Each number is 500 + 40 x the weight over the matrix's rms, rounded and kept within 0 to 999. Layers, rows and columns count from 0. Numbers have three digits each.

# layer 3 attention query, 96x192, rms 0.115, rows 57-95, columns 96-191
513555481487531537419523430519504501502523492471522521480526480544442552509538548505502485530536439512496486417461492495601554518487547550504497473549500504444478461525449447511512431547502561417502492445520544536504466523439512526475497490442479447503530455490475487463532479521516571452
459494473526451470491464553522518467501499558579519480511496543509550543508498420595615461495548518522427553557516481516532534510458462459449437507509543567552507534565422447511537492416440490519563479490465401466560520453558570480419489481496459482562514496509478533530559437486472447573
524480509505540435459486413501555466451501488561531509454461522496542472449518509477535568554454553491500545528495574500473510497512522536463435495470467508430621470535524493524511587466516487508457437523521498450542515448519534529474575538496512489465499526473531485497526562463473460488
508592511445534529484509460548521528540433480492516482535505528487516441554478534448467543500536425490442507516443452551472487479515531501487528549524530485514426525500469444500530596448456542532473506559513452533520472419568449469507507500482463392501468446495472498502498487516405583485
524457495473520541477555497505515507473423553482506431455552547534505530472509616459531446439458454552491485524460476467510473486472476520539540467498436482585536500487541503532519456523514516447456494547530551534461509560463444517422592473461447483490501438533474475579467381506517536424
470495527455511556464551540446473531523480481543541446481506560445468394474478385462441456533568437501502464464481497571448444489561560540438452508505502492556536591597448502555488503467507457425505502476515486494604506553477476550436434498440499481482533459473471492462518461518471444525
524454563544532510489538522569510504477529473488555482473518535503498488515546455463478457541458575467501539522473547490453492505446447454495541477478559468531517467562440502591534539564496468460534481534566497565486512467495584463543516475457504458504514489381546471486443446488508428545
482519494528546552484501488501542528572452541553429456460492491486539537547463569471479580492445473538539516505540460490539515443499542536565456526540541575498489542539470409531558507544432524531508495496512522489564474507505486508495462512514521576536492491497508484544585536487520498499
493544538529529447435494522551546508511486418571490435477542514562586492501547490469547558481488441531595518459549462448504539500499560445521499518539488507512447536463419512539471473496419526521508537471458440544520479532517505505522494499600500526584546500513447550438501507580488486519
470455480554466457563496462493487532494551564486497536476512521499520518534497511462545487428460480542505469448476538537496538523483488568485534529510507475461485506461512512468459409390561484486540549453447493481495480441481445510451493480448482495463439502486545522446496475510455476502
509479465548509589527475444517521509439445462515524427422530468474491545491453512512503545534477401464519552493566488491512491495522543418575491540556528557510499471476488409444492490573488460526544489521485497592518538469490442552522453545489466542448468470528504461516554404503496486505
474513610502538509444594471486547508548472494515473463427518572500469506554461525526471551497517480518548482541526515494522618476524553493549552512543535627510499440480484525429512528583471455477455450489508503475538538534532515514520496496527511546484452476494492545568500500479443511487
501475418523540485559550526500544484481494493507461552530484525472536516493501512538504524460486577438441555531509557429522564490571540476486516485478578523504477491482498487464518463552486521453545463438510417512506512485545526415507464467514520493425425517493466525465563423505479482577
389463484578469422451505659492625461452546530505493506516498471452529545493460545473492431555549519555519556484466517466441537468466471407443436554470536531535469561550602530485482449494489492507560478492421411536587558509409472477494503582491551459504442435555495490489517525504549524553
507435582498522514463531476480466505487489506502427452478587449563557485473440532552561497508458533528546526530519511498482464496508528498504516459494408581456437470509501516508516568481498528491517537480488521507526513485564506530474531491524483481529555492484528518500461518440494465512
503503551420551546513510507511529525441482503463498437512490511485474511455513458464541481523480521480494429541527463532516429504526596618514550521446515416452549443527485428482473527530527500470506542454516493542517492451537440487502534487514525429615604495454519526459476514515521459493
474540522464525477500514497545490497503476460470574444567480485495438518410555508470517496522481518481533519507492519502499446528477463423458530436435410455523524519539499498462525473441505419521481545497490513472516527517517491530484501534470454467545530528463439514505463528566516523409
499494500428473529434452475482530467507532539477477470387548556536475418494529534496471539494491501464495476494558462451470504372491560508466498446519524533450509490527440440553462526564474516495551459498533479522484516439563465499496530490560495532491487470513469516542537559499559468532
483434501480500428423547501522444464484507438515455512512523534484533502455423549507589499499487477521553525509478455480503471483495478501519559451516485468541522441509476518492515540523500513515537457518495533489447515562509433484439495505551535517429432554527444499588499542474471469503
516513497523494497507472493445544460541569496501509542478444487513507534555556467465508432534501462504430460584461562493539554464392551542522505498522520480477472580526526499503459443492475496496465469474574475485439479518474450427552474469488529514513433566517520466545517448544475491484
526542503541462496458430436511411497440475482406608465531496544504502472487531559432507517517539441522499569469525469442455467511520532458446526513544468439565506539520503474532494429485516467502518556501464495433559565530426468518510493483496409457509442517431524497498563486523576498447
427551480504516454512577473455472428522522497470465501478493470543478492471463493513497505483480526536600459466522526444482407545483541528516414548495503494554518477464493510496480484533501503571450514549499528474526397528430483580513471401462551439439517541565479526501479469524505463505
590530466478548517465524468522500507534551556555460505487460465511528511514519553502426484467471528452533470523439487391442466524555470509552524532527533545582512501402491530446618425573504568521474486534447510507528541596504481515454517513510513456487605544458509547473468479457470520443
440533524513506523540488571538512535463509488442477497433488499539567556574474466486533623513471472495428421399408460491481514427491501424509416492555480499468459520508493507535548511532535484492468509513487467533498488589483523406514493509461487527513517555543501495521452483435511504519
422433542536484543462463464571463515544426453479512591441465417480437470549400577453543511555522424529612612573522527499533580519454537469552499463515478480455442462487497500486538540437496470521466514546465488551547571605491556551499476598450469471475503460546564507541514431475519518434
543528549514476487456560457485490456550424519494496467479415484508448447561589510436433450499547406499480509477521520482581534455451535540478450525497464451495501538561547473555491567515531549493454495457525549501491495491518509562499545485400515463509516505502431586399488521546538545529
499524448539536484525512509516551491507471523532524528460467462450383554432462515450512495553461507462522440553492439512560499541519452527500388466503491480445522442519515534604510541562523532516568565543572490452602498414429472488458514539537416563452552468518509502503473418569512503459
508507515437549536465539526468496482504513487472429520533458491548506562584520490438567473510443504543525488483544437584535464447522503453559493473449508463452510430465552538498554564515586475458531491512592507476511548453471527558606481479443600544513478520502530511477451523466506467527
497505473476579540520543500518530553518502489546488523503581503475562481392522509486442490489451500548491500439506545423506500498543456457565460436466518499489552551515540488504494575540503569544526530466542498461547527527441497530457534438523515548440444461505492512562540524533510518570
538611445526559520426526501506514518536449468562441507561468428471535540486506488518514479499508536539505622446430513499518418464451550517492578518576507533505414500524563448543493517536516507455536555485437503565516452477476491498529529551526435440506467492478609560497514475516530459522
549483452521539527401447537528501488600497481575554481499519427499480513539459469507511514440458462476507478482470493499540598535507519488482468490526394517531419447473497538568554537426540496456492611491463456455554551515544558548431520476550482445531490553543576527520447513498433484502
471513512488482467477489470547500479489533509501543498450487485525468438450493440420466548531480474520484533498523473459484459507501476522516485494497509503450446483485463515491502504431462424504587473606493476462518510519426480506493459527496486508462516528501453471511415550473530411395
443464476539559534595513497512529450507467521460495429460540452531522528447485427492478518491514543498473518540541458517510575417461592526518487461443487465487524487489548473512537527416530608509446505506539535530521540609509570499497496484489502502457489510502453486517453466451428484499
566502499502405493483560454428489482535468492495479511429524486554497470511492548543504461522486485470458464513588468465533540477438430524512467549522467543477500495525480578482542513462550559553534530506479487510516513424526547369536492442415486491478463613439467477572502518479473501550
502522444517455510567544386520534422477502430411455473433494454526489501442548471514492492561445506472496551508496463438452517530504461406487532519547506515477407472458501405432537490474520473546473478520460440553557491503467497530418518610433485467477520465571504439486484483533458489500
524394485514480527496527475446539444511472509513499482489539573500473506382532475525597430515483556538522521501601540489491545491502557432534506493530545538517483538536509503549528498507462475483478531477449450425514481526500453515506552494574559416478549485509472493437490504489490554539
505523545479441505505516502517499471523488498453546489490539438480473433422540499603527428526428552501523523496539541515461415487466510531537384495562522449586537416466487465557420532466456446545539547497519514437498555408450478426447465553490499524491383621509479434525476466556535498521
479506466488616452466455619487564506469557517532575466381537542476522493476550461489427502467486501551506480433484501446473475526507516512533538529482498456506513531508532457558544517534533481480495475549570483508476543444523516546438512531493403486493533498472539484488525535456465469488
508534481460527520487495411428428455534452497441511507441501397553526461506560509532524581533501446484526490510545450471471475503524455533468487528503461529503520603517492443510490426500498436481386469540509524475491557555511481542454503545554524530506486465491576528510482537551583502463
# layer 3 attention key, 96x192, rms 0.123, rows 57-95, columns 96-191
496491464423489564502524526527550493452553469553541527456502493438518510529541504488440473486473527463561541485533490513484529519499482551485461442482517503527487553449557503492466524489513526493464489488502463505477442496476468528544479607543548510492513474581462502518510560542495464544
483529525529489428430461531540493466514465541488481480498479499565481466469504468536424476512490528441480486527488459467506521412493552401525454465479493493478509502545453502458485497520531460504474477543536464512472535518422516539534492423521453489526546510509495515505527527478588567495
522542529550552563474451460489445480485480445418492463536584445472574539519527501475543444498508473507560499547452479467525572483469550466512478498474552483491504479535530523525486482456509440530456525531513497450570535476458444429533445514485548548549477473562499491538446484490485566510
475398527510516439467413500527479455466546546516477492457501499485464489528481450477513371479444452524459426476507506517551483539477615489472441486540467507527534473488553422501564498550473517503474518454491492476530485461475538494445537468496492508490530527467532533474512535470492531550
448490526438436556502513517512493505555541492510522432489488500459487502538496447493486490563508485475393433504432475504456499534489513551544514516462564457523420451533480489555568436506406478501516478487519511516515526508479560470545492520447447471554515456513551539498499557512496531478
533483464486406405444503498518553474529477528522522504498519490486514480551470492541553527478497520429465544499528415479511444450510522511484473487502488504525535512509450459529489488505502523489545534463537484543510566501548487492586450455481507552487462491474498448543431583460503472468
546470521552486487508455524514510480504563492491414549540504468454469574492444562542419569418497449516573556552452513463496458508473506467474465439492465473431497498467494447456533538503482522477539428444521553463518543490507540491513534509472481525527604464504533454499532498566524477497
491473516517510523488529487487472471501519509479483494493526552498491419481548488471561484467503521482499481564532516487526505548533490522487534513484435496525485498503494497482483475530488514501485527486460556525463518487507510512506519495491496473456473471481554496549471474514518446464
467461517539532456542487523507486551497542564487494506537497442544552516511489528515425504545477568468533508585496437476461502506596470541483526511541522547422420518421478449494491521553503511520497475546550484519506461460457517434574464415477510513496550531549559443506486472517509439496
504481557460524523472578499454411523521476524493532546491543582484578425507493515500480513502480485522522488481532572501500505517503455480464436488516442442490501457621574534585468494492447490449534545475533497438488468495535513524501457576406496495469537463527484475544481545501510461514
463517503467508477459516529531582517511549515462507474511504520493496428532524544442510527493550531455512434467492497471487494482542514502518506503481498469521463568435537476453496560527485461537476472481477483521496479497465547493516496445435463438502511488486565548549466461530510503461
482501529564450534473463546459503485474501580439544462557468498524518449532445421505501495471498523533508469475480394476490499459462463560458542466426540535509444570450523527449507564409546514545465527571506532537511514427494414491540475450524471547528508481472490567489458488514529487519
491519470521442519445534483516520433521491503486557424460515575465513437539476438464457521490463590489508473517515581542497469496494477520517537568467516451480537539543500514485565546436486476534497537493453549524516470531529492494490502547517451450480538534504526504451522492482520535435
513494504508468488479474538493548500494507501427551531555485528490555486506553532450559503639488538523513472526514552505539529455463452434517531480472524528484494511515564444475584435429467522548462435507576545490541638467525539480476481510458534535474545518592550520472410470520537543426
563487589464506519500556464497500458556481490489549545486499542608479485464499503504444498486487477426483573536504482515525531521498469440535512522534544546479480595631399490495452540416542473513583473461462500452504474498518542403549514544433469491431519439516500402534473436509546520527
482490531491511508456502482510528513467501497481466463608473481498522473576545523478511470494496434480558494536489473602504530581445524584501439486460520455525515483462480423510498515529472474521473526404489452514515491551538524451546408451444487554440526542469543535517557469492588570460
489585471491472462532539510452545521482492460557490480481513440510469522502485492494558509506514496479465519502511470533508535469496516518480509434495528443491487474415544462538560556474509500527534442568553490512523585490488469441447495525512467425485456497463531523504509523517469461465
498522485568509473505556524429474524521480431524521538456509493499433530470544514450535517480481505521490516529526544510482427502549564501462441498528554457509467469535525427543506532515460467475585455502490502500544555525503514496434487475547498485462491516501494532522464497507499555496
454520489468614549431445540528469548457481459366454417524499447389492541442600497496519552454576454517528414526443471499520523528414519459547497454556532538543490461517529548535570519528417460439491526423584491475460516473536421467503457480491496538486581485470425464450561502530523479539
497434476568492482472525510529504464513505502561528511439462494513470515475477519464548465423476493590490477529549529509399516483552572508463504493480524471497493477551505459529494548562425475519474531508479436536516458499457503468457506476489474543492519549486448575548445474433475504512
530512443539551538519518508476505474550489534507501551390495588454503460554501530581491582479546445449502485459544515507474414445487552503464503538498447493520444527548547476593464472473476551510518454495481455530478526513592459556443452543520504507524491508489497501432576512435448424433
504571553515508512553506441412396533445542589554527513457470517498502488464491488618388455449444491540521434549459537490507434501532522545497449536456500536535535493510494485549454501452531531480466488541417522485507531398478497485499485496539520553483451433469547522523448548523470451541
382543542515476539422428551479497528500484595474491537501607527522510461463538529599471479471440502567551529514521464567514441557447477432527492562462520541476485506531457538514481574494467466555460507437510527479413548411465590577463530553590506489481464419475418503579449521436466435466
474433498528438442444549431515495458518541570495549490535568448497554439522452473516539480539521506495462511551472539528497531554471581485456504522489521496427531464528415519569562521439550427395470489456457513523497516568512527564512464496453485490512510502490552447487472407483468414410
442460504359490478489466412559496492511476510402414497522502470548515484546553455497460486479500501439503397593523460510425492516550476480572519488475509456490447469511514484551484473542435553485545548355531570440470474474517503506525552462393527465583519479433450465552536459543527442478
572508470491456427490504350428515594483482491515476510481513502444461539500526492570499499534452496554573501570527469524510474511485515519470530500488389521568506452475412502552469577431411560479537488536444509574657476411533536500470487495562468591534520533508456446536471497524528477552
488496479620521530507469528465595474404441562472493497472502548536557488560529578459450480472424466449486466540488494447509559575540556474491542416577469447411532481507522555363569499555455559523424517487568432484493586485525517531560462438551558499517517512557467548535475503535521487475
449499516623473444530533427398520524513484488479488499541532459518579517465471396536517435520540458501510535493524451347488547524507502477462539511471498593542412517530564471494487504533511524590487566517500541585529511471517531454556432500502492555501545626490517492538519519447494522474
500492455491523429517512481565527495504504422507505515435491411454445456455597492442556537516428513529478483543504491424475490549497488474541468490451564455418502522494521496519509551452476441539475446489590577540509518431533437526478489468563499473467471524488545528494487485529490460589
530475526523532484450486522520534521497455425530485485515539498526523448478484502552560565468522520453501486485359499496537505486480499498482483495570509489492489405567512432560519471544458503545488471481469455474490528495477515470561488494557566521531458435527435476553466482531472505481
467554480480546428528476568477536585619573528491481499475551488522505551508447493402466464514524471551457553513467488473507510620481566448529486502515467365494525546487510538488507478487490503462487589488518507466492519470482481517609568462534445486477556446530565461512470511512511440469
491511413489453446505456559509413493551492545402468543533570530510492490532580489488571535488484511480537435543523536525521541592566509532542551407512554537484481522568421521421466563519459495485497497449526435545483452554531545549464574521471541557454486479489512516447527528480501473459
485515497491498484434508486477566447481519453487519507493407494520538502469560504538486500470520521488524480496457527468480479515459494550586522436497495482452500468436534495493546499455534628440568595462521453468453521465470549517539468584536491509479525500512534483423552479528557529579
484546524526461578494496460436539516448392482488492448557498453541448481519482506483429559529492562555502441553473521451535378558486522441471486518619472484491473527525566432497559590473559496504463521523506581436463457545557458537525432523498521548476521455502454533499476480515486524514
499469522523445625472501496515466509422529451483536532510563528581523465606557462522485567546510493499485477446490519483483508425547508538474504426426555467520502584491535482546540484456428465497458496424521556452507448487481528460532518556508505512534455434566500495500483475528458532401
484529493520657375473508431508438470508493490494521445506563458501548481444491491441473534544522471505498455511511439452518466469469448501532515508438547452488499584568482487537501576533547442510533549539555468468546529489489428547493571551536424497443466448529496435496444425501502599454
474486532470566445561515527563511527448528485481505545512462388542567520533586453566487477519437515464527483389415509498447505465528526585480591511443462473542537519426530420420539501546512439501481531540488586504509523496606458519569475472513509480420459536427482502542567498518548462522
521514456565483483534457500450474457541524447486573489549536475505422477504553475463496537513450493461465507453499532443475534535464525501534485529444491445493494501410552502518501505577587561497490459522505504495503561385506520513528471488463498521438528486492527590465510427513502519449
526464473522469478573492456519409499471434519481526502499522497474437515465469542469455569535483572525472490571631467541486485421503583554522560477435501507509372490474489556503428555590497543526428540482502430546466503555465475529527509476558534528527539479497480464609525469505501500487
# layer 3 attention value, 96x192, rms 0.106, rows 32-65, columns 96-191
464460458414531435495495474470525533480482469562444492465404522528609518497519504546505466512536554648504445419523516470571525536459532422503465477530481463565524430441641407504578469511495519520469415397413530499604556490481474453464447560492456522458546518507498517467495545439512515541
525527560489512444503497476482521483462553471511521479492546468448618421535515642394480559566539448554411500474618519562475456542453508450567462464456528511470475483503552514477477515426536549491495529535557484521547507550530560521441485454458553439540379523492513475490397555500490489504
505543521464492468551537462492475436508489527428482544597484576513387477527546446512511534486546484464567462575573504472544469544492465541441454490507556536539438529489463548461522552460488472554503458426476531517516457534514517518487487535517503516455513490525495427573539474488474509546
524490499480527479526587525566521528548489526509505478549476479542392550462467481522552505479451501478535498430477506539503464513469484489517431662479485540555456474548521485529557538506465481507441550457368595484511540571496501493466617579536489423483495461422468544488466453544482497454
518453547513551498590491422454560444394565468493472505410599434571467439508466544495521422482565542424412535503536569595491555523502457508559497477556485513552467502476587490496470523523534548458529477449553544538524485406440507542507555410486494458588466543505500521545497512485498448525
465542521508429423458481567498491464397484527482458426421526491556454590455490514447495554529546519502408551452520487524555497387514591527486496573500412476512425422506536587522480541444493520546522547519485498492583548597553405507524499438502486508524487465495505423514397512495528434526
492533529448465489547472510459471446445530565415501571539494608467482444504477503534535535514460576439440499447572466479430397556582435516529472443587462562437541435441592462557558519461480560534461607493617497568461533521539511447464490543486595596532555419481548572399530502504433508438
525407501530532387559519571494479488546573559443547428490539538515468500445509532480572484445489482444490464491556484508470527458612527454567515457477406553464524527508477498546616519457460461466522414505497501519535512543534416534540517504460641458594506538543432498512479502566435438474
502567530474535520503491492522463468454495509434479532489471442558555479503475538495498640506476490500528488490471565473594471491519442516493487519494624536508543546528562450442486596434532416535495521512421428492524448570494472566475431520573553544559472513449475513531477595559457507551
510565492487405515529439495485465502492574452467519498460592571540513459442557482494516622458520592479471542569451535450492362392499535508574515528436364492391577503504487480507530507469467494525437492518400451435488485494428522416425472464485479558513492557402530510446467394583453566389
499508539487510475518473522461486408485580547500480471565446432476515459533519517506558483465544479490431477493427466507489534505528423503482492567550600431605491513493446440528452505512531490454473424427540461545513494556434471377514459494557506505469404488425473535561506588467366403475
506568553504559434429507474538463527487511609542496590484550477478442458486550440467496467580585471463419567493550543449597434441563577490561448519509476444479474410516446565477515495509476418471495495525454511446539557474470484508543480512549436567439425422575496376530563495492469512496
476518449472557454475540486493507485430596530544516506494472557493421478480556549415461530413500510462489541453462517475491527575559387483594509337475506491556562344501556587529490502536456562510520463530471500472461496464416525551496528453579615503485482383506484519623401471500474568456
362480545478492504479393491498544526447511478567566473497537490537497478414547530527548473460528510589516485520563472487526546516457504492542472530490520542459512538477486506517489535513532448517553531476536560614527536590547496502547598468491524451518525424437543437434514501534440435487
508498550484487544504480532554541453474512443478475485399482578531535474512426466491498486546490506529595556480412477595436529594575511426593509533531510534456482406474557375467513505480463495470548505466406498506490450487483511514509583400430536508609523511445498494506471473485385469525
463619466527511431503561518534553501577493460494475491416439495498505521469416465498537494485532473545499476458370473518607512544492598548418467491546505560521511489462487519544596449492519520486528455481596482486429466512506479526547482514430499519471521512483531549585454459538453490457
541489449489442527391523514522567517451488402417456475539464544535506417548529465469523549578528433466508510464534552480458494467482487428596446496459471562532430503499515471568461530564435481426490523461439405489436491491493406548458538424588493550538484490533455517449602444567505482576
507484505486532516538505573511560505447461578521514523472500578417406476509534416569401535414465517553539473542497494492432505555511509513491470444497410498444571538496448479499540637446527460556584481458503471582471549466420477469499529479437476560435398565361445462497511506533503499529
441535473488486570501474477484497582586606552410512515563450511493498469617488457448459429533443510499542536525477539470507530518459621475418515399460493457537527577508521531510434470528474538545485522565469550504479571560455431553498510489439478532546575537507540545495498518472473477498
450501489458474491517533426583535529533534548512527500520532479415555453410486567460452523471536542606535463595472452517487513469482514534506484542548338490505532458507468454530465463437532523552453528468434539580462520561500586459441415511460482480473487548523525510450469538484459483520
569514409501553498563515588480464444475567526485409473553522501543451447528544540516507452434538529482557517374576555512532473473579562482426459470414485534521418555471444566510572501478469412451465497533519449560566549469437516505504559483510476532546535547558471421442564433527526569470
481456458588495530458528513464555528521578525478485514569527366459548455508547508425469539598421557582486479527481458523500499544460530476442449476441466463434413507466531495585466563551451542605513501557528539458540508475518518494488609521480499399475528504487503536532501598551450495645
448480458480503472506549420465435435493467551505528474516396431485494469378479494552431515470500465385453470446451565481503535452496580539481522491562469482471600552521514476566468541455398432520456553514552520518495562584459483557518525478472439552582490563563545519428471515410404494513
436519448574510509536549520542452530423487496505458496472530589447493454500546509409496527470478437430447556462536541517521454540455411554483482480494493499494521416479462513584557404443485515462574562535507538452485487501446511457474506479472484436434509553552548518465522504451503464498
543548542479451520477519491565583477442554504546467409436527548495551454514482471526528520555415489446468467460570596488553503524491492494509556534452488425473520587501529511534450383484482544549450495539485501423552536461492472534549483486457614483523543480468531472445522516529490528473
532503526435510417465501402463495486480533500481524423458471470533530534522498526448396481546530471500500531567456498482483549512524531523472460463518471468507510453533606477494494556572504530495515567604507500516497497499533443494508531557547515498534479474591585480475519548505534597447
492543524501561394402508490534472523453508567443540458501531464484444567516462495498448519514466558503489465510439557520469447423439540496533621383546497531557510429527474433516438522493466494490458499531558482472382529491419513514500493573466529525427509552491533461475516443457524532527
406522516499560475563433482540540548505464463533461497520530450594438412468497413530546488419508441535499446438418515516553430505472505572417391469510499524541502508507489545506571490488476455410540536516505498523564554572496485521447492521475548572506455576529415447536537519558477525519
481473520472557499437449466476547473518470517424557395493462514538450542453416486529617485472440465495501477504548450491539564437498535556546507454466546491477560544439611578531535494539492507461526560500417439527525508475485469523461502367437448641507486503413590473521435512512530490580
494487607536446543470561499517555564474491465480496507577576481489537559443479534409516562491515599497522496460523516443454455480502476523526470564525581546557465472518494528548457510532549594416422427539460543500456479554534427478465518518451442411514445503519470450596519480455486502545
474519461527394519486510473477498487465468445561511525548512488422518439461373537524549510539488518469526531508607527474507506436599516478483535395561503485446544506444437527486578488466513428457528477464546460559536540570506508588462559475469494612525528490431488508476454424434433483361
472508532566533491403445453431553553573527573517478462483492471543458525492554463421586474502461620470462526469509525519554525495570541412499502467473551434524516476530526473541398533469498416485520466518605456479511432413598494571464509448551472503493465491509539498442493514524527488468
559493448527493532512546492469496485481515421498527541530477508449483504566437467447532526550540521511504507482484526515513484470540576514530485539528463553510497488448491533517500505492539590453496536475428478458490428571552493541507489494486499465512506531492472491530546530532522457551
498529478469485440484515526507563468571502520537535514517474517534493544507482552493525494487491464488520462528448517523475580522516485529561462481540507534486511513538532490512487516431514582551487479493446393485499530504536516501503521469514551467517460520564515517513517553485499518527
# layer 3 attention output (transposed), 96x192, rms 0.105, rows 32-64, columns 96-191
532391498542502533508505533472524527443473503483493519465476536470462498490471558484432537511528544410452482465464541465456536450477545536483546493452431459549506513404467551465480470521535463406480512414503480532451439543483510527482482408450542505463467480411641524477509451553459462499
495569462532548552487442492530459471445566555508549560531454555553498504531523440554532464506471502479471522542523454476492540561408456582475539486444491414488550514539446526556548507407523450468536531418527507464512495451539460489487425457428593463498470490476430508576466480471490518506
458449500554446441579482512488538486504494405522466557505545510549475491528480463529458506460468505488522526489447436495458554471453414505565444585495528477511462545498473506485495546550535477502574541527548506490494531503484500535493459541481462498529556491503495465599468517467459566448
449515442518553519489524540445537533484477520503439495398542472477580550503514490541511486590527518491525580566510511452480532491547566507459525529487566508469471502507526540483525528538429499529579470426486572550526503462439546486543523513476524464507601479515433478514535543489466475506
402555518483582478528555513557465579561564491472541449489527510447537526413486462531414509486512526469537510499564478496432577490508495451425465482436479520522477527543452514474503459401504526435487445546479505505586475524556481563475460503478449453460433435526501487537477479530451549456
488440479517479476399556569470430501557459551460455468468419449485507504523476522529575577496513454539475540519483436510521531524446475528539448466437522518404445535532485521564525419451491478457493478464437533526446471530485588562496535561487430495569476545507399532505506442531558516586
562525606538468538448497386597504550522579480483511471554550511535556538481457464498481474405446504588526507505486466519504477498495552512503436471512439460555535555582488480526513553537532498428485440558577503523557449509448415453570563433432498528493538474485501545498473513437538497391
508443482511593458439512502529492472471543513449447493556484537489529489451477468523503491530466517499475483484534474421536476463559432499438407499442501529530546521436471495471555521408533456506551425493523481526525450529488509446487510439495447432461530531495506542411606509457429457489
554590485574519543444511503505545543587436520495507481541491449464506476444482498504472475526504481535515537518518508504474491501431500450529472562426553508544510526508467483518517455496465506513507587464536531486468497553448491569584478522492432487478519448574461486495459426548465474460
514534596457571459471613519484521477532508552506441508505552437493545426565494495583476528513537521435411481501474479596472508484479420493552506492475482492389417530441496511482511465524564488468492361523531573585508487564550426475530442533561520438480465522531513497470513497471482469532
515514440503523537544504498445501527545535458484526542397426461474477527493561574423514516450459490525473448451559495465485515485483524461499513573474483507525447414419516614372526533484433540538475515434450499558501424501531454565500543489453456549455500453501457543544552405503505563476
536524571497462512486643485571534542492530555416522460510455407494442468515462551481503532500484479483442460484446443514481481482481475468552543544466543495438466485549500512513512468469466458501504484445487420561515564453465512500440512544593524582509487441506492481569534540526485478512
486397526519540489479494499589542565517529567451538478525483491493473517429520479512567447493450515525488572564525489478478505486482433464528488451499495481534609514471546421479474491522571475527556427455559523433458546548449531502431520525547556516469492482539468502519498523526537498443
522547434497499488422505411446518475513474515529513541486561480527492478603426454440527503493472479583435469469595526513464491545556472479530511473467502461417532464461503488473497509531537477466541538477484483440528482470451539491503458458473491496516475545469462608545498506534489512501
464570510473612515512574502515528549424490543452548510397454504481507489466494479528538541496526503471475505388446502586455466524551489505536483529456520556512448517551462514557442623480464527537502457476442570446540458530487479549530466451420509467456592533525494508438454544519470483505
393541469516439479409464531408421510602454507480500536432455512446484452469403487549513487446567400430509531504552469508486451466500556569458503572470451500534507543502514490468481544450459543502510477422511485529528490476535513459516503519510495572521518457506539491499533528495488566540
457504562475551481504505476491530587484520529511435503452548552426462525547451525477482486583465371480432478469461495513516521433568507525506489518472523514507498556507389514521496488532473455459487464471526564587522501446411484484497425553547511513427525551458566498512396436477534482513
396487483453612468511513520517443485495498405479436515572518410445517451415465446423562546506453529502454513571505458489536524561547541574504479482532490589460550416481483506560502522501553481594435424535504475463516424533465482497507496390489462484534504487567514455582509490491447535512
487508409520469478538475447449505507477486440459459488528442489513507515505505524472534509610531537549538485496515484620521431520558468516488468522520437491514506494446458517548482470500551438466612528503459532463458435516458470449497513514442474541537469440512579508439522477505454440451
508497548489457562460510533468516477498511501499446496425581435560480447499571529511492494507552525451514513544510514488509461472463504527404492432423518563462568469495371554487534533547506486465511441549543473443475499574453534411561551526477504524458487497472539421472438610508461519450
531478528499421519505594449470544527496477529430513568480457449495529479542439541504506491469507511422536627497563450473469558497553420453498528543489534482503556571538479504484471482494537468565544497467549501537530431482481575529397414471562548465515476552490396447491462569522502501548
522523500441436462519494535492522559509519533475545618553549448551497579527467468513452488471491454492534509442476546478483571459473465511411533520434461515468594421549492554534544546575514475474472451461498491501529461469488517562469510409503505526542422496444546512454515499498493445540
505494482558454533533520523445540495522499504449472491506459509485492490493496505405506669428496529502489477412430565518560489524553425485486556570500465509533500499518454524468608484412569520421457491503500446519474500494519472463553535578431540524542486397538497476519448513508483589521
522544500379490491534483437532524416501512469463471480484392545446491493524473525526517529573450538518456554547557564573467525501478530473447519511484465492484505525551500477449493483434509543527480537568619478473511461433458387503478526466511473516423530591515500451531490464487500451463
501365513507526508503477464414498462571457516479427480496482411484532509546511476479462519519569547482523544404465518442421481590438493534503403468486472587425427470549523484428537466451578517544489450411494508521491457497519454524480390454553559509538526588540524529495462485428593540483
478511478574476571485545571512487580480564513474448480473518521534526539484577493449539475540459494540504509604559489456509558445462449517572548492541505481567477536556524521579541480425462541557531489432546490562521519589545608487504544504524528463626463521581501530455482448559500546452
516382541536621498435545552477395611511536502504424537506508547504513471464484508454554481456576491482448438473457476446459488459513480504458440527547465501460547504493547463489522472516599517572498467540456509453423523479583494486449491527458522543557535455448503495483516574483441461445
543527425479592472500482495463461524522598535441389506497483449536483500523454560511439539473520480396511536507521457487540419487504458542548517584565471456466496488435402510451479462541473547624494533621492460507489431497470556550514537479485524466556473486506464465536496420465488500414
546501469551551456485524467497531538561461450434528518523473443566471562558501519497428541413524519542489551465546483510563492502459498619466530556406509478528512439493526528489474564471475467463522462510492507540398568487500529542550395535521464495506493564511534490489552474515502485443
473476502451455512512512515519499496435494508531467490471502557478528490440442483522487450530474466449474467611518540532449425542468562435460457549475496500470459510510433461479511580536472471499556482398450463522477529457527513578557491513468513456515509456418462504516484506458568521428
492495555458528558517540463515576531502471443505492503568444438515407490512419432486517488384510414504425537494483469535527473527560455530479435508492524466512473497545507433445525467441504569473442562447512452552476496501499494482434427488454485518532473470476543511490515571512460497501
520491477534538438528464496493501537475496519514601488505524495388425437430485534484491466450478514555453461528534466445505448470471421546544540480493553536435471498577514513497588536507459493500544482453482429474531510479505496462498444622385570471535501565533557486507560472486576562448
454528510468550560462513547500426485512564542477483451421560466484482540471564544499492510469514476554470563523535539490465592552491478537454516543482541476549489521500475510505494535511487508479538451512483522489484530540485519561485561540572500534459481485442522461468499494432474535428